Weights of a small GPT-style language model, trained from scratch on English Wikipedia.
Size: 9 layers, 2 heads of 32, MLP 192 GeGLU.
Training: a variant of SOAP for these matrices, 96M tokens.
Each number is 128 + 24 x the weight over the matrix's rms, rounded and kept within 0 to 255. Layers, rows and columns count from 0. Numbers have three digits each.

# layer 2 attention output (transposed), 64x64, rms 0.142, rows 14-31, columns 32-63
147155101150161124092177143138135126168121100074147120145115169140145114114163158145147095058104
156150142116153130127093141172155101153157124146112112118097099129147102080135136126152150090097
113101129120108140111140126153160115126138128111132077139113116122079127097140107131188160112171
134122127130145139113090127097066177138084135112089113126123133097164129136156120139111176134122
095109129130137146106099137120132118160116107124121106147130142115080113136133146127129151108082
144153107133117104099118153135162122127144103108083134149097154099149093132117120169106135086149
143138095118160125116085171162102129112128128082080104122148127123149141120129113131135112139098
110144110118121123152157094132113140147139108123132129127161078125126121131108117131147092108142
145156102089138129140136125111138125147126144107142114185165157134144164161135142114105145126097
123133112119133125150124119101077153113090138146132147160140135114114105114140149103105120106088
151111127132125183131108122128101153146165103120144131131123100143130096128116147132151148111104
110082139156124139148142134099120154098107181144147112145187125078099126146157127149102126116099
099108139137135163149173124066156098095124069139089087122120099079147121128111135125113092148132
105144115075162107129141107132112123084105161151130119106080118148148148115109114122072135169147
108114150154152126097114120114140130101103159123140120140126137139127123135130108128089117120146
188107116140136127158137137124108087081127103135137162100153148129096118126162094150115101144129
109148117104096102128106167126114104129145103103132105136129097125137165134090120133084112148143
145099151093093140118126098149126158130142096140113178150161151120091097107125110102121110159126
# layer 2 attention value, 64x64, rms 0.0763, rows 15-31, columns 32-63
134149144112149091151152135152178137127175099116126106128167096152137134130140139130149181153126
131092150163083134149126107139160124120151121135137099126126117109078100105136126114135150145169
113129150140159139099078156122098158140086148128138104142086116114123122113151141117119189106110
114172110158140147113097136120116127138109165133106115151151140089097104115137131127113148123096
138146132139133120066103139169159113131112121122158087140152143104096122144156127157133167100171
123098104102129106136130132161122156125139152129089103172102123122160153139163124141145143123091
109113109113108087123131128152094114107133150102135123103169141171131151139150111141162101126112
132153097114105153121115152121152123151131184128151090129185165102156148148169141125084122130108
103140095128141107165142153100077143130107131164141129120137142099108133128138133148139128130110
141096093152136153143115096078100142121162108103150112145136147105136103085108109126139140106113
104093124128137139135116140067113114147115162133091131122154144071112125102112142147148101099099
094149150147125114117116117046107078137092073117089128129133096089152120113115156098125103127133
124144136071130109143115112140118118122107166156129110126116112163148160073100144130076127166143
111133118141137146123087126108157129121088165108135102130134119152123126116136130125115147156144
169117123171143134121148133113146122132134087151126177086111116146099120157171124166135154126101
108136132129088109158134160162119093153123134110131081142099088140144160143102156113085100131129
137096127139121119141135117113120144144122097121121172119148125089076079123127108147120106158132
# layer 2 attention query, 64x64, rms 0.102, rows 32-55, columns 32-63
111131137100097122128165151104141153130091117117125161141114117111103126119133144124148115121113
110107091145141131106126139128133120159106129123142107113125112135101160110141137134115121130131
151135156120095123146140139112133126105132122129103141166139124106126127111112131153129107116135
117139136120131136110112130161132145093136161156116121107136118141167092140120154136114127140123
114110095141114174126144133201112120074128122124143123165141147117118106132111107143122123142156
107126119125129099111118136074144131161143125141112128142097134164088139133142116138138143161136
117124104130141138120140107126137121090145137143135122102108141113125107121124140117120112109111
133091166105122108137120146102113137127123126103140137123122121096128140112108152116163114102118
105135132118134111102087139096113130159122161110085136112162151147096098121130115102133124146142
131116133138130121089119128163129143127134128116135143111134140140161101096134145095133133110138
094128138142139127126106130112109123148135145081120117134125118092128124132114136116130151140096
115148133120106182137111124166128137109129138149134116133119116080122137127116071151119141129125
162096131132114129122139146144121135143123122129156116145119110134153123132124133128114117128128
132141161123115142133109151163131133132153095141132110123130123094149140129123133121120131133117
162158143090113129125144105172120130090112150128112125120135100097147131144135140138125142127142
112138150137105151124121144154115114133133134120124115149140097122119156129155131158143148156133
135153089138129104113109113096140129130109135144128136098109122118118154135132138141112129124152
125145170156110106148154159091125123122159140103121136123116116100108142109125113119132143136129
150169078139111122133134109178129103097109087149136124118116123128098133121136128148096150129131
122132117125134142147124107078131143116127136137120108123124118089110136128147103144138149153133
088123182116144156150126148140136138136148110121117118130132160125167101123135141137155133148133
161102070122143140133157094146137158124119132164135117128121156157099116154148104168114166136136
134138091139130133116117121160123097134118148128126119136142119109133142096116107157089148118140
141115088129146136094164126129148111102126144138167137123144116148084134143109094123100132137154
# layer 2 attention key, 64x64, rms 0.0923, rows 32-55, columns 32-63
152122110186106122153131123158126118156138158136138105098128138142114144142117122125123162118133
153156143129137116118133116121112141140151118116106128149140124102128126128136125143163109114123
108146136158117143134111139143116144164108138100158114102117127108129131153123135107113154127127
138128137101122116162131167135093131159110099103125142133113123101134138118145159104130130135162
106176138116111109113152113131123154158134141127122118108123116129093129124115155150138127127152
164127162117106101175139142117121149147126122129105144149122095096139162128105137088166117091082
138111064139129136126118112121119131117105121141150124154138133138129089134137121145125121151182
114113129141117125136121148137151133152112120089132116128133122112145121110110139132091127149125
130109164153111116164123110142116129101121117097134117160108121123137130151129143140123126151098
104145131098108104151130111152095085139148158102124125163145101133110127155114163142131129169135
132141144121121128143128125126131126145120111098164127130141144113126105145109108123145097089120
156113128130132131116122132131128097157127106128143113131122113138135081104119153090142099103133
124150102116173145085135100112141114141119106150092169134122134122105135107108140112141121099136
142118126128112103135126095123128121105134144106132138105140127169146114107151137130098159115168
124118116151099135138127147145101118170127109130148134139119158161125101125114112120134148154160
120142170151126117154111115134133132125155110086099151133131126125117135112113116117128101092121
170103078133152154123105124122104133096133125156141115148144137144150112131111102144133125132124
145115111152150126113151126165144102118107128142151096125152133154140128128123116113113139118130
131123122117130157121115123124142142148132145160116128130133115133123133138115141130135107116140
135140109129146133142138126142135117110132140119176154117104141127138123119132123134099114107129
133130141122103098138146150122120129121134114096154145115134104101116115137116152105108141124113
101139126110113130113138146112110143144115125158118146120117130120142153104132149135121101120141
136160103132149171087106081125110141084117123129102138140131113159101134146120110120149105134130
110149098122120123113123091126142134127111127141131141141120140100124162116135155134134127114126